Part of a small language model's weights.
Architecture: RMSNorm before each block, tied embeddings.
Training: 190M tokens, 2903 steps.
Each number is 128 + 24 x the weight over its row's rms, rounded and kept within 0 to 255. Layers, rows and columns count from 0. The size above them is the row's rms in percent of the matrix's.

# layer 10 MLP up, 384x192, rms 0.134, rows 221-244, columns 96-191
size [102 105 111 102 100  94  98  91  96  91 100 103  96 101  97 104  99  99 106  94  94 101 104  93]
[[141 144 120 114 120 155 111 110  88  76 146 109 139 108 135 130 138 155 139 123 150 138 146 116 162 140 159  91 132 114 189 111 101 112 190 119 149 171 122 133 138 156  96 173 128 107 140 152  99 103 109 138 164 129 125 110 117 103 131 104 149 135 148 176  79 103 140 117 159 128 118 111 147  92 192 151 143  74 142 110  69 126 108 147 169  98 130  77  88 153 116 152 118 117 134 147]
 [146 109 154 147 137 138 147 134 116 110 117  97 102 118 144 142 102 134  91  94 115 109 175 145 146  91 163 111 141  82 139  93 118 151 134 125 130 163 116 104 168  64 109 164  94 112 143 145 129 143 137 147 119 127 140 179 101 158 123 140 106 137 113 142 115 157 116 113 166 136 130 137 143 120  86 109 115 144 184 163 163 151 132 123  96 161 133  77 137 106 147 136 131 114 111 109]
 [134 130 140 112  68  87 111  98 158  91 164 125 158 148 149 116 141  83 109 112 119 148 113 122 133  86 144 130 124 132 121 147 136 109 127 149 156 103  91 148  61 116 114 161 175 142 101 125 127 143 100 164 145 117 121 115 141 114 132 122 162  98 150 142 101 164 115 114 119 114  96 116 131 127 183 124 147 135 154 120 131 114 114  89 122 116 114 118 133 128 100  94 121 105  85 136]
 [135 128 153 157 121 150 116 119  98  79 123 129  96 155 129 123 130 115 161 118 128 156 135 112 155 106  94 159 145  72 137 126 164 114 171 157 139 158 137 136 145 138 138 104 117 122 162 122 139 106 136 142 129 153 117 150 170  78 123 142 116 138 167 139 122 129 116 105 116 112 128  94  86 130 147 140 178 148  87 158  69 118 142 137 109 101 158 117  84 100 166 115 146 114 128 133]
 [120 123 139 123  97 166 149 125 125  78 143 109 121 120 145 126  95 107 146 141 129 117 131 142 118 146 137 138 129 109 102 112 161  95 127 146 145  99  94 135 153 142 125 179  81 131 133 133 139 131 166  78 145 116 121 177 131 110 110 128 122 118 133  98  97 129  91  98 117 136 160 149 120 124 132 122 109 124 151 136 169 127 148 132 100 169  98 154 156 178 139 101 164 142 133 102]
 [141  69 152 143 130 131 154 139 135 130 143  90 104 105 146 105 167 112  92 111 142 101 151 100 117  67 115 118 142 155 174 128 105 170 124 102 120 126 114 125 107 140 113 132 129 116 157 129 129 108 130 127 141 145 167 118 147 103 108 133 103 119  74  90 109 120 196  90  86 127 154 131  97 128 101 125 136 129 131 167 184 103 136 158 119 112 140  80 162 136 147 148 124 126 137 144]
 [139 128 119 120 129 135 121 123 109 120 143 140 103 113 134 156 164 128 110 109  91 160 142 121 166 125 136 158 100 148  98 146 124 141 137 117 115  95 112 109  71 123  93 128 129 118  86 154 122  87 152 124 143 113 115 155  98  88 102 130 108 127 106  99  96 106 118 105 122 120 110 134 134 133 163 111 137 157 160 166 103 119 134  89 120 123 110 144 146 155 115 127 140 134 196  90]
 [137  74 144 158 169 155 115 126 114  86 145 132 153  98 124 111  99 156  96 164 149 115 105 165 140 130  93 182  83 108 106 189 124 111 170 113 160 126 145 195 124 101 126 171 128 151 150  86 153 159 151 141 105 114 163 118 128 143  97  86  87 163 105 135 116 138 156 130 133 129 141 162 106 124 142 135 107  80 111 133 131  82 123 101  81 131  92 114 158 118 135 125 140 136 120 116]
 [159 132 115 108 137  97 134 143 180 149 127 116 136 121 164 136 130 155 159 111 141 112  97 123 140 146  97 117 145 151 103 146 115 146 141 116 126 104 116 113 105 131 154  60  72 108 116 140 125 148 144 117 179 136 101 146 151 163 126 131 150 104 158 113 166 134 121 134 116 156  91 131 111 112 154 116 163 169 118 118 115 144  92  72  95 180  87 123 199 165 175 141 161 156 137 144]
 [117 154 101  92 127  90 185 157 158 120 104 128 124 112 107 121 147 150 123 136 101 143  97 129  97 126  89  77 131 119 156 121 110 136  85  98 139 130 108 175 182 126 108 178 109  95 139 117 124 154 158 111 129 114 138 135 111 107 135 120 109 132 159 114 130 106 141 141 144 150 121 138 125  91 106 105 145  99 126 138 107 129 111 153 137  79 156 106 140  81  67 132 147 129 141 162]
 [118 127 134  83 155 136 163 139 193  98 124 167 170 132 154 120 158 100 155 113 129 107 131  87 115 161 164 104 119  99 154  97  98 163  99 124  99 153 154  96 138 111 113 141 107 129 127 133  96 131  96 105 126  52 135 132 161 126 167 118  99 128 107 111 134 103 103 150 124 148 121 120 137 108 102  99  98 163 106 102 149 118 113 153 118 122 131 141 110 126 114 118 133 142 125 125]
 [ 97  94 123 117 117 145 157 167 104 140 134 175 163 132 149 122  81 134 134 114 102 170 125 153 131 150 105 128  95 190  96 165 162 135 125 150 111 163  77 123 107 155 105  95 116 115 132  99 117 103 133  82 107 188  95 130  89 108  98 122 103 138 111  93 136 157 137 107 143 159 121 129 117 144 134 140 113 149 139 130 139 147 184 123 119 168 114 167 131  91 124 157 160 108  99 101]
 [155 137  92 140 159 148 129 122 114 127 106 145 192 112 107 146 152 117 105 128 158 146 139 124 132 102 149 105 124  82 109 106  88 154  81  93 125 130 161 156  81 113 125 125 122 163 123 116 144 178 154 187 164 126 145 147 133 124 146 173 140 106 157 124 146 146 129  64  89 113 110 128 112 104  93  85 149 146 105 122 133 125 115 109 145 129 163 138 136 128 141  93  71 119 127 116]
 [145 128  98 141 128 105 119 170 191 106  90 120 155 153 172 153 135  69 131 133 102  98 141 134 137 122 181 122 141  95 140 134 125 165 134 113 146 121  94 110 123 147 152 126 141 129 109 158 140 139 121 139 104 122 121 130 123 121 157  97 125 151 112 127 141 125  84 116 116 135 137 115 116 125 167 127 150 168 130 119 142 120  93 105 135 139 162 157 115  72 118 135 112  88 116 149]
 [148 148 113  98 160 152 113 150 174 108  67 122  92 177 105 139 157 139 115  98 142 113  76 146 114 130 161  88 137 136 153 161 124 137 128 131 103 114 118 146 146 138 154 140 119 121  84 118 136 118 123 132 121  77 122 115 160 144 156 129 121 142 108  64  84 118 142 140 127 148 148 160 164 144 178  85 124 151 135 110 115 137 168 117 120 119 108 128 139 137 139 132 141 108 154 150]
 [125 143  84 102 122  96 156 125 140 135 132 146 178 113 162  79 134 122 116 153 126 138 138 121 118 131 160 120 154 133 104 175 148 122 128 148  93  43 108 126 152 134 157  89 110  97  79 118 100  99 110 122 117 160 129 168 141 175 132 120 142 155  81 106  83 162 136 169 145 117 147 159 167 108 133  97 124 149 136 136 125 134 133 124 135 105 161 145  80 108 118 114  96 170 115 140]
 [122 136  86 144 126 137 109 164  83 117 108 138 153 137 105 133 123 109  98 149 106 112  97 155 143  87 149 125 128  99 157 100  95  98  98 111 133 169 166  88 122 167 121 131 145 118 134 173 128 117 140 149 102 157 148 142 110 127 130 106 159  94 116 124 139 109 139  93 170 124 117 163 130 112 162 124 119 143 104 100 104 125 109  90 126 122 162 187 109 154 126 111 120 124 189 115]
 [129 131  72 135 149 131  97 101 160 142 140 116 161 125 171 123 129 110 110 100 118  85 171 122 150  96 103 139 109 168 117 110 133 127 122 135 153  93 146 150 177  96 124 124 144  93 140 153 134 144 149 140 158 144 144 128 120 117 171 143 123 108 140 143 127 137 158 150 166 160 165 105  98 101  88 156 155  95 129 152  68 159 155 114 108 117 152 114 140 126 159 159 105 120 125  84]
 [126 105 139  77  81 139 118 175 145 126 165 111 119 109 157 118  82 173 147 110 116  87 142 115 120 143 107 131 136 151  99  88 162 110 139 160  82 101 112 135 103 132 144 141 138 163 139 109 116 126 108 116 108 125 126 137 120  85 161 103 114 118 140 148 108 159  88 142 103 140 115 140 120 139  92 119 108 170 108 152 130 129 125 114 117 109  80 126 123 129 128  88 123 184 123 137]
 [118 138 129 145 149 148 104 190 165 124 137 141 128  86 116 144 166 113 137 118 143 100 124 110 150 139 163 106 152 145  90 105 143  75 146 185 112 173 116 100 159 179 119 121 116 114 109  80 118 117  96 127 127 106 147 156  99 139 149 109 121 138 119 168 175 163  96 120 123 129  50 105 105 134 160 122  63 116 103 149 132 167  75 152 122  93 165 112 147 122 111 113 107 105 141 164]
 [130 134 107 135 136 159 127 110 125  89 106 114 152  95 128 107 103  98 148 124 132 105 134 118 117 142 150 147 119 103 147 111 121 200 150 169 141 178  75 113 112  98 176  84  78  94 137 128 119 141 110 160 173 107 146  98 144 128 107 121 153 144 103 145 119 121 155 138 121 102 138 116  98 169  91 138 140 146 142 158 127  97 108  91 111  98 149 114 103 123 136 100 120 122 113 112]
 [114 124 145 106 102 115 114 153 156 174  89 126 127 115 171 152 124 202 108 126  97 127 132 102 145 138 116 105 141 145  89 120 123 154 191 116 151  74 136 166 145  99 100 117 125 114 163 133 175 152 123 155 118 164 108 153 153 139 107 104 175 151  86 119 131 142 101 124 115  89 130 159 144 151 179 125 138 126 139 151 116 144 139 117 117 117 111 115 140 124 123 144 114 153  97 153]
 [113 105 161 109  98 127 128 161 106 139 133  88 105 144 184 107 140 147 148  97 145 143 146 121 125 130 127 164 105 113 126 114 133 115 135 100 139  79 150 126 126 148 134 152 130 132 119 140 170 130 114 173  92 135 109 204 142 112 165 102 137 127  97 126 122  72 143 128 146 136  89 127 146 121 154 150 132 135 132  79 151 135 137 195 109 150 149 103 118 103 103 178 114 143 184 149]
 [122 139 146 124 108 109 120 116  95 116  98 120 130 129 119 116 137 134 143  82 154 110 156 148 133 120 180 159 171 145 115  84 127 155 171  99 136 174 131 132 153 103 115 134 132  81  72 137  83 177 138 102 105 157 132  79 134 108 113 131 103  82  94 149 101 130 116 164 122 176 141 146 123 113 134 147 119  86 119 139 151 114 143 130 160 108  94 103 114 149 118 112 125 156 175 133]]
# layer 10 MLP down (transposed), 384x192, rms 0.141, rows 221-244, columns 96-191
size [105 102 115  96  95  91 100 101  94  92 107 101 107  96 100 101 102 103 102  95  93 101  97  95]
[[129 161 119 128 160 135 112 106 163 121  99 138 122  83  97 156  83 141 119 141 160  99 140 142 115 120 145 131 169  72 113 128 182 109 169 120 159 145  84 128 122 125 146 139 117 113 131 159 128 157 147 145 141  99  99 140 148 128 117 112 117 155 132 134 152  93 127 128 173  96 146 151 164 137 143  92 130 108 184 119 117 127 119 122 162 125 100 126 117 118 100 153 151 134 146  88]
 [108 177 100 122 152 133 137 144 145 131 165 119 127 133 126 129  98  97 100 133  93  95 100 117 147 106 114 144 110 103 112 118 142 100 127 133 124 170 146 107  99  83 121 122 119 124 130 120 112 164 152 132 125  96 154 103 118 106 107 144 163 127  87 111 133 147  95 146  99 130 122  92 142 134 121 142 126 157 151 102 124 134 125 142 122  97  89 127 169  82 130 119 123 115 179 175]
 [128 158 113 107 126  94 136 151  75 142 142  96 131 122 158  94 104  95 136 123 117 143 158 136 143 115 142  98 157 176  79 138 131 133 137 125 163  98  90 112 106 138 102 150 153 115 129  96 150 150 137 101 124 106  89 148 116 115 134 159 149 115 109 141 118 113 136 121 147 160 139 115 109 172  85 126 115 135 135 146 122  98  85 115 113 153 139 160  97 129 138 134 139  96 147 147]
 [120 161 129 136 152 152 117 129 147 158 124 146  96 135 150 136 145 131 130 142 124 136 126 137 210 154 133 140 135 147 142 140 132 120 106 123 127 111 107 131 152 143 121 130  99 107 153 113 126 148 123  74 134 132 148 157 102  72 121 162 121  84 153 104 138 107 121 160 137 110 104 108 158 147 119  87 125 157 101 121 123 145  84 104 104 138 133 112 165 105 109 151 122  89 117  85]
 [117 182  99 148  72 100 105 114 120  96 168 116 140 165 149 135 151 141 104 105 139 106  85 128 111 132 118 128 169 117  90 129 124 133 125 112 119  93 124 122 142 158 112 118 126 100 138 180 155 136 171 130 133 111 166 108  74 131  95 157 131  98 111 137 130 134 162 118 175 103 147 172 137 139 113 150 147 125 120 149 148 141 169 124 106 137 108 141 108 130  89 134 152 136  89 133]
 [123 162 103  87 118 151 120 160 135 146  99  93  99 146 110 130 123  87 153 121 139 154 164 113 125  97 113 121  82 108 105 106  84  80 127 106 115 117 144  95 112 110 185 150 141  98 121 121 150 145 150 117  93  97 129 124 150 179 130 142 170 152 120 123 148 110 125 115 147 157 100 132 132 151 151  88 140 110 162 173 189 137 115 114 130 114 106 156 127 108 123 149  83 140 102 123]
 [156 134 175 111 125  93 160 149 108 133 103 128  98 135 139 112 144 145 116 169 129 124 130 135 145 129 111 123 126  67  92 135 158 127 159 169 128  98 165 148 116 105 175 107 105 105 131 131  72  75 100 164 104 137  91 119 124 158 102 187 106 120 101 166 117 116 107 118 102 153 166 162 143 131 111 125 124 121 132 103  73 131 117 133 107 119 133 100 134 120 136 128  92 162 187 125]
 [113 149  99 113 110 128 136 140 117 163 116 144 129 161 131 121 110 121 136 117 124 104 137 138 143  98 213 125 173 102 133 108 106 142 132  77  88  92 103  78 152 170 118 164 124  79 100 157  97 155 122 110 146 106 123 122 135 133 145 159 111 133 126 140 130 118 149 134 131 114  96 118 132 121 156 139 143 145 129 120 135 165 174 140 142  95 110 158  86 146 135 175  96 115 118 143]
 [118 136  80 132 107 122 140 135  82 133 146 110 151 114 124  72 122 125 146 133 134 106 170 142 168  89 163  90  92 108 150 160 106  97 132 114 144 186 156 133 120 125 106 156 113 111 147  97 132 133  97 165 128 140 138 147 122 116 114  94 107 113 122  97 118 121 143 102 105 141 128 138 115 131 135 109 105 103  87 131 146 104 158 179 150 126 171 130 133 106 117 111 115 137 134  97]
 [127 142 158 108 129 125  75 142 135 161 143 117 159 114 106 179 118 143  98 128 138 122 153 107 146 118 133 134 145 118 120 153 130  94 125 139 110 109 162 110 130 110 128 135 171 176 108 142 110 132 129 152 144 121 109 172 155 142  94 152 111 101 107 129 151 146 154  53  86 124 138 168 153 101 150 126 153 129 139 139 100 137 145  81 115 134 154 141 121 139 109 125  70 138 147 141]
 [148 123 151 125 114 131 137 126 102 156 161 145  90 100 148 128 150 106 144 147 145  90 125 109 121 137 117 108  87 103  98 123 105 133 149 121 136 106 113 112 120 196 158 124 139  82 155 141 146 135 146 137 135 125 156 125 110  97 122 109 154 123 124 134 110 115 131 132 145 126 130 163  72 119 109 124 163 140 112 120 106 119 134  93 171  97 117 135 124 127 102 107 113 135 104 101]
 [ 97 149 153 140 128 176 152 114 138  97 124 102 160 113 167  89 144 118 110 156 120 127 126 121 118 118 119 107 184 147 150 167 136 106 134 135 120  95 127 140 150 122 124 125  99 116 107 128  81 146 154 135 146 107 112 173 171 130 156 133  81 116 106 117 107 126 129 139 197 137 152 109 133 141 120 148  92 162  94 173 117 130 130 122 102  96 183 119 121 120 118 101  94  84 147 119]
 [125 141 114 134 128 162 158 139 151 168 188 120 126 156 144 100 140 129 131 140 111 151 128 142 121 136 134 132 131 126 122 102 106 125 121 159 125 119 134 162 156 166 113  92 117 140 107 132 117 127 130  93 123 106 129 123 114 115 144 107 154  97 126  90 142  89 144  82 186 107 139 143 133 112 160 172 122 167 102 161 101 125 101 140 116 109 135 181 114 116  86 129 101 146 144 154]
 [105 126  97 127 108 150 172 137 139 128 150 114 112 117  97 162 114 154 148 150 125 149 142  76 140 170 112 101 136 148 138 129 103 146 118 130 110 152 170 114 105  72 136  77 140 149 118  93 103 123 129 128 126 133 132 136 176 129  90 112 140 169 137 167 108 109 116 108 122 133  98 117 140 121 144 127 124 147 151 149  95 126 168 108 117 160 138 145 135 100 147 108 131 116 141  83]
 [122 117 127 129 153 154 125  97 135 116 135 123 100 172 119 119 171 155  93 147 134 152  91 168  76 113 161 125 123 162 123 121 160 113 170 134 105 117 112 180  86 114 108 104  91 129 141 135  92 121 127  82 142 150 127 119 129 123 123 127 158 118 118 113 154 133 106 108 110 122  87 141 170  96 132 198 143 125 106 121 100 141 100 118 125 111 102 160 127 124 139 160 125 124 139 100]
 [122 152 108 118  91  97 147  87 117 132 173 123 134 125 103 101 135 102 146  86  92 124 117 110 147 157 123 126 127 136 138 115 170 105 135 137 141  78 152 143  88 167 106  94 110  97 138 111 125 141 137 157  90 140  97 137 133 150 114 103  99 179 150 146  99  99  58 161 115 126 120 124 118 135 145 103 123 128 166 122 157 122 119 136 130  84 138 117 157 153 108  98  81 135 106 143]
 [143 104 104 151 140 151 112 127 155 101 135  93 165 137 161 180 132 137 139 120 144 128 131 133 116 125  99 140 111 175 149  90 106  83 159 153 141 122 146 151 140 140 130 124 108 125 148 127 144 110 101 155 125 184 120 154 148 114 158 123  88 146 116 103 137 137 127 147 105 121 108 139 117 161 136 130 100 117 123 124 114 132 158 104 167 134 133 130 120 155 131 125 129 134 133 168]
 [144 106 107 153 131  93 172 138 134 104 126 139 141 108 120 106 107 121 107 153 147 151 139 121 161 115 119 172 139 122 168 113 120 160 153 125 100 104 191 109 122 174  98  95 131 130 149 110 131 162 124 132 122 119 110 122 152 147 137 138 102 203  95 127 100 108 157 121 109 143 159 167  77 134 117  99 167 155 106 139 144 144 152 136  94 106 129 149 110 140 133 135 102 134 122 111]
 [146 115 168 155  97 118 106 156 148 115  91 109 155 136 117 142 140 125 139 134 135 132 136 151 151 129 115 114 139 151 142 121 127 171 122 132 103 146 130 143 114 119 147 101 148 133 115 132 114 107 102  97 111 101 116 114 160  92 153 135 144 157 133 104  99 148 156 127 133 125 134 125 110 130 133 130 123  91 155 140 125  89 134 161 129 205 129 139 115 108 199 135 110 116 138 144]
 [124 138 163 104 106 133 144 151 103 159 147 139 166 130 135 157 131 129 150 123 134 134 127  95 132 145 121 145 104 162 114 119 116 127 145 168  69 142 129 138 109 111 128 140 113 108 113 118 100  79 113 106 139 148  82 160 147 135  96 129 139 140 122  81 138 118 136 148 141  84 148 148 101 130 158 143 147 157 102 171 101 166 133 113 143  70 106 131 174 123 106 169 152 114 134 107]
 [111 146 139 156 143 151 166 116 171 162 119 106 113 137 119  97 117 150 131 154 135  97 106 129 115 147 132  83 115 177  93 101 140 107  63  74  81 100 145 134  90 143 133 124  95 160 124 164 148 139 106 109 168 119 132 155 124 132 118 122 126 122 122 149 105 142 123 137 158 133 115 108 127 145 130 142  92 113  96  89 173 120 146 164 167 112 105 141 104 163 160 100 132 108 154 155]
 [155 135 160 137  74  88 115 125 139  99 121 205 141 140  98 167 128 106 124 149 114 131 153 119 133  99 141 109 152 135 177 122 143 111 140  80 124 140 146 184 146  97 171  90 133 134 133 143 146 164 134 130 124 170 104 119 129 156 170 130 138  99 134 111 147 104 111  96  93 127 170 154 124 147  95 140 108 163 118 149 153 178 139 114 164 130 132 123 134 140 125 117 155 132 112 141]
 [118 146 133 108  84 143 101 105 134 133 148 111 163 141 157 156 147 135 100 107 141  89 144 111 126 105 138 111 124 128 123 104 119  92 157  80 125 152 168  93  75  78 131 121 136 103  79 165 131 116 103 127 102 150 116 129 178 142 118 135 136 126 106 103 162 130 155 134 156 156 157 128 137 111 124  86 120  99 114  97 171 107 112  98 136 129 174 124 168 102 142 126 119 138 134 164]
 [162 151 131 117 130 124 131 138 135 127 143 121 150  91 107 100  71 131  77 115 110 115 139 164 106 125 148 166  85 115 145 112 126  88 132 153  86  60 113 127 104 134 145 134 130 145  92 108 132 154 117 140 112 129 131 157 110 135 142 152 148 101 130 112 135  82 109  90 121 102 139  96 106 160 123 103 163 178  99 104 130 117 149 124 142 135 164 143 104 145 123  97 153 145 108 193]]
# layer 10 MLP gate, 384x192, rms 0.131, rows 222-245, columns 96-191
size [110 111 108  97  97  98  96  96  90 105 103 102 102  96 108  98  93 103  94 103 101 100  98 107]
[[134 112 145 168 116 149 178 120 103 103  91 129 115 154 131 149 115 154  86 128 115  56 132 132 141 126 113 137 144 160 122 101 141 139 139 106 123 149 119 130 158 121 158 124 142 111 120 149 121  96 149 162 129 108 102 150 165 131 101 142 135 129 164 122 156 155 142 132 178 177 166 126 155 128 150 138 161 120 172  98 128 160 103 125 151 114 124 145 105 109 142 108 148 129 133 109]
 [116 129 188 143 113 114 103  97 126 130 138 142 133 130 113  99 139 118 107 139 116 130 181 182 139 147 123 110 142  76 128 102 136 113 132 153 141 104  90  98 144 107 122 107 131 147 131  98 117 124 139 124 131 148 126 153  87 153 136 101 138 109 139 170 140 162 160  89 144 154 144 158 130 120 132 127  94 144 169 151 106 129 131 116 122 128 141 153 129 145 145 126 100 116 140 100]
 [183 126 131  96 139 144 158 161 119 161 154  98 123 138  65 104 119 141 123 126 116 140 171 145 139 200 162 122  88 119 112 126 123  99 168 101 151 121 140 133  97 175 160 154 127 136 134 143 142 137 116 149 153 102 163 119 129 119 128 119 101 109 162 166 107 128  92 138 129 130 159 161  74 128 122 130  97 132 132 119 136 128  88 147 162 150 140 113 126 169  71 144 137 103 133 146]
 [117 124  89 168 138 158 119 126 162 124 123  93 120 115 152 125 118 160 154 132 134 124 152  95  93 122 139 129 177 106 151 127 149  88 161 142 115  73 177 120 139 158  93 122 119 146 111 137 153  85 147 199 144 150 149 165 130 151 150 118 122 113 134 176 172 114 133  94 112  93 137 120 153 109 107 109 100 124 143  88 133  65  92 119 146 149 114 160 132 124 127 108  81 164 128 129]
 [114 129 134 140 166 164 105 133 130 133  94 106  94  67 152 150 129  98  98 101  85 148 146 129 109 118 139 149 173 101 144 145 110 118 106 137 100 151 124 190 121 148 178 152 118 127 109 116 154  94 141 109 140 143  86 120 177 143 134 144 136  90 133 145  89 158 137 132 124 151 113  98  77 140 126 147 115 123 119  87 120 129 137 140 191 118 112 131 155  90 119 147 129 108  89 139]
 [142 124 137 153 127  31 122 166 152 120 142 157 113 122 114 119 143 132 158 112 122 135 131 136 106 152 114 115 139 101  94 141 140 150 120 160 138 109 147 109 109 123 136  90 112 114 111 144  74 109 160 146 150 132 121  87 132 136 137 148 114 145 122 152 122  89  90 154 125 134 154 126 110 123 109 168 101 142 169 113 114 114  94 163 158  87 102 155 136 106 102 150 153  93 174  88]
 [127 119 143 150 124 121  88  92 140 107 121 142 100  61 115 147 104 134 110 166 118 105 112 137 112 148  89 155 116  98 136 143 138 148 141 140 129 121 162 146 100 136 121 112 105 155 121 129 143 146 129 119 144 145 132  91  87 119 109  84 133 121 164 121 123 131 112 126 120 122 103 153 141 126  91 129  92 154  90 134 107  96  80 105 106 141 117  98 180  84 126 106 146 150 128  71]
 [132  94 102 126 121  76  77 112 131 141 132 104 106 149 124 139 103 118 120 103 109 137 106 129  76 158 125 163 128  89 111 107 105  83 131 162 148  70 140 166 122  95 173 147 136 132  92  94 109 121 106 103 149 171 140 124 165 149 130 108 118 132 117 110 117 144 166 108 109 141 154 110 139 150 104 119 117 139 152 150 137 182 103  68  91 135 101 134 115 169  85 117 152 109  84 100]
 [140 123 137 132 162 120 119  98 180 106 152 157 121 122 160  90  97 107 131 119 129  72 112 140  83 125 140 149 122 127 139 106 103 170 152 116 144 162 121 161 134 138 115  97 152 106 120 120 151 131 148 183 117 130 142 109 124 126 117 128 182 123 107 115 112 103 129 168 112  89 138 137 156  93 159 161 151 116 137 124 127  93  98 139 148 124 113 117 152 105 167 110 128 124 112 113]
 [ 96 103 100 139 166 124 145 140 104 115 133 142 118 144 164 116 121 134 136 159 124 131 113  92 124 143 130 183 120 152 137 142 122  57 142 123 139  99 142 108 153 114 122 158 118 160 139 148 110 118  98 120 158 146 108 102 104 145  92 146 162 101 112 170 177 145 118 109 140 158  77 139 122 122 124 115 138 167 138  99 130 109 120 110 159 136 125 108 104 107 116  98  89  91 142  81]
 [150  91 103 148 137 174 105 129 133 128 180 132  79 132 136 137 137 162 139 153 126 100 147 133 138 101 163 148 134  59 145 144 132 174 112 141 131 144 147 158 108 112 155 141 127 127 100 121 138 143 151 137  98 122  78 128 155 129 156 172 154 124 129 137 113 106 162 137 144  98 117 111 179 182 135  98 139 145 148 167 156  80 110  89 134 104 130 125 129  81 133 140 149 137  98 145]
 [106 102 142 140 132 122 124 130 122 118  68 144 100  67 112 139 124  99 128  92 130 141 105 121 143 120 119 132 138 132 116 126 135 162 155  54 120 137 158 137 101 104 151 141 104 123 126 131 138 106 137 137 104 152 129 141 133 135 133 146  76 131 171  98  79 154 109 146 100 167 109 135 105 122 152 154 127 137 105 116  84 151 112 122 109 141 136 137 148 109 130 106 115 111  88 135]
 [129  80 165 106 120  93 103 109 181 123 136 125  88 128  99 104 164 128 105 126 167 108 142  83 163 150 129 103 146 128 146 138 133 147 142 142  86 151  95 134  94 100 116 143 148 154 126 135  95 142 117 141 134 131 120 113 138 108 160 115 123 196 128 145 116 101 101 133 117 119 105 149 122 136 152 154 145 165 144 131 151 100 138 105 113 152  89  79 113 114 164 116  97 134 129 107]
 [121 179 157  94 100  76 111  76 113  65 172 101 110 119 138 120 130 120 169 137 125 128 128 125 145 100 114 148 133 133 118 123 121 105 115 128 104 115 110 181 109 138 125 125 113 120 166 103 125 146 112 110 112 110 113 129 112 132 118 111 131 130 141 175 162 126 157 118 135 152 136  71 115  94 155 100 104 151 124 178 105 179 132 129 159 143  88 160 169 122 151 138 121 162 119  74]
 [126 138  53 100 103 108 143 130 162 131 159  94 143 134 139 110 154 169 156 114 166 130 175 129 128 119 174 140 152 107 138 159 135 121 151 122  99 141 152 129  87 144 137 107 109 158 110 155 130 118 126 133 151 111 112 122 142 194  91  82 115 148  97 155 125 124 148 131 146 114 139 136 115 128 105 137 117 139 115 101  83 114 126 133 134 152 118 130 128  94 118 148  96 145 110 168]
 [180  89 124 134 105 122 115 137 135 165 143 124 163 102 127 158 130 146 132 116 139 127 168 103  96 132 143 100 137 125 136 133 129 117 136 148 152 122 144 150 134 173 154 113 134 117 141 101 170 122 118 199 121 119  94 124 151 156 141 141 104 138 140  78 142 175  90 123 118 120 182 103 134 167 153 184 115 141  94 136  89  95 134 106 140 123 126 152 126 119 125 138 122 149 120 198]
 [116 134 119 180 115  95 118  90 132 152 170 164  82  94  97 139 142 151 132 125 112 115 135 121 153 132 130 103 107 131 165 125 118 146 158  98 142 125 145 115  91 137 134 115 108 142 142 151 128 145 127 143 151 159 140 125 123 109 144 117 123 113 150  94 110 129 164 144 116 135  94 123 160 118 140 120 140 148 192 154 130  87 140 109 133 126 173 107 156 167 112 153 126  89 117 101]
 [136 154 124 130 136 125 158 132 117  85 117 102 133 112 121 163 137 147 136  77 160 107 119 140 159  90  80 114 153 164 102 143 102 109 123 104 105 131 159 166 163  79 133  87 125 116 136 132 106 111 141 120 123 174 151  90 137 131 129  80 137 109 152 181 139 103 156 144 205 145 149  84 136 147 126  88 162 106 116 156 111 129 128 105 128 116 123 116 170  87 122 133 102 138 102 144]
 [ 87 126 112 102 100 109  88 105 136 153 113 138 150 114 149 143 119 129 140 107 160 124 136 117 134 140  79  89 110 115 140 149 183 174 146 141 141 122 120  58 126 122 144 131 171 157 161 133 129 153 130  98 136 156  90 144 116 104 123 120  84 120 164 138  95 153 133 122 117 105 114 170 134 134 116 114 101 120 148  88 144 175 119 151 139 100 120 118 136 117 116 121 143 103  88 152]
 [132 121 116  66 143 127 147 124 117 103 123 145 101 140 131 107 130 139 129 117 129 145 135  62 150 166 153 120 138 116 159 128 128 111 152 146 137 157 151 136 105  89 186 106  93 105  81 142 140 118 143 133 110 135 152  92 149 113 121 148 131 113 132  87  99 134 167 144 140 111 161  94 103 120 107 138 108 161  99 122 130 127 126 170 130  90 163 114 119 110 155 130 118  71 128 135]
 [115 144 114 143 149 142 126  91 117 153 117 177 135 108  86 134 118 154 114 118 130  92 114 126 105 168 148 129 114 154 137 109  94 137 141  93 161 121 139  72 122 152 146 170 120 143 142 134 116 121 133 128 146 117 141 123 120 144  72 127 131 146 170 123 128 153 126 123 110 174 154 133 133 152 210 119 139 135  84 111 134 140 157 146 123 100 112 141 136  85 134 136 101 117 144 119]
 [135 172 120 163  94 136  98 144 110 129 132 123 133 139 112 169 121 105 146 141 107 164 123 129 101 126 125  89 168 124 141 160 128  70 130 179 141 105 182 119 150 116 172 146 126 117 110 108 129  88 109 121 131 167 114  95 106 143 129 142 138 162 129 123 122 156 143  94 139  88 126 121 106 113 120 141 134 119 106 127 147 131  81 111 160 178 152 121 182  91 121 136 139 105  99 114]
 [150 151 120 162 113 111 104 154 118 136 147 155 125 139 138 146  90 145 108 138 137  99  88 122 138 184 128  96  94 125 149  92 125 103 123 128 177 135 140 117 139 108 186 147 110 129 131  94 111 109 130 148 150 109 128 146 106 149 138 142 100 138 127 135 109 148 121  94 122 105 122 173 103 141 133 122 101 155 155 148 107 165 115 127 159 156 109 119 128 142 103 149 117  81 121 111]
 [151 105 101 127 156 169  99 128 144 160  93 150 120 120 131 134  95 135  97 123 107 159 109 164 129 158 156 134 133 149 132 151 147 125 114 124 118 133  83 138  93 176 122 111 128 157 107  94 155  79 144 111 156 169 113 160  93 117 122  63 147  78 160 118  90 139 161 114 178 147 140 149 135 116 133 132 109 152 124 104  96  99  99 113 153 158 142 104 115  57 172 161 125 106 137 150]]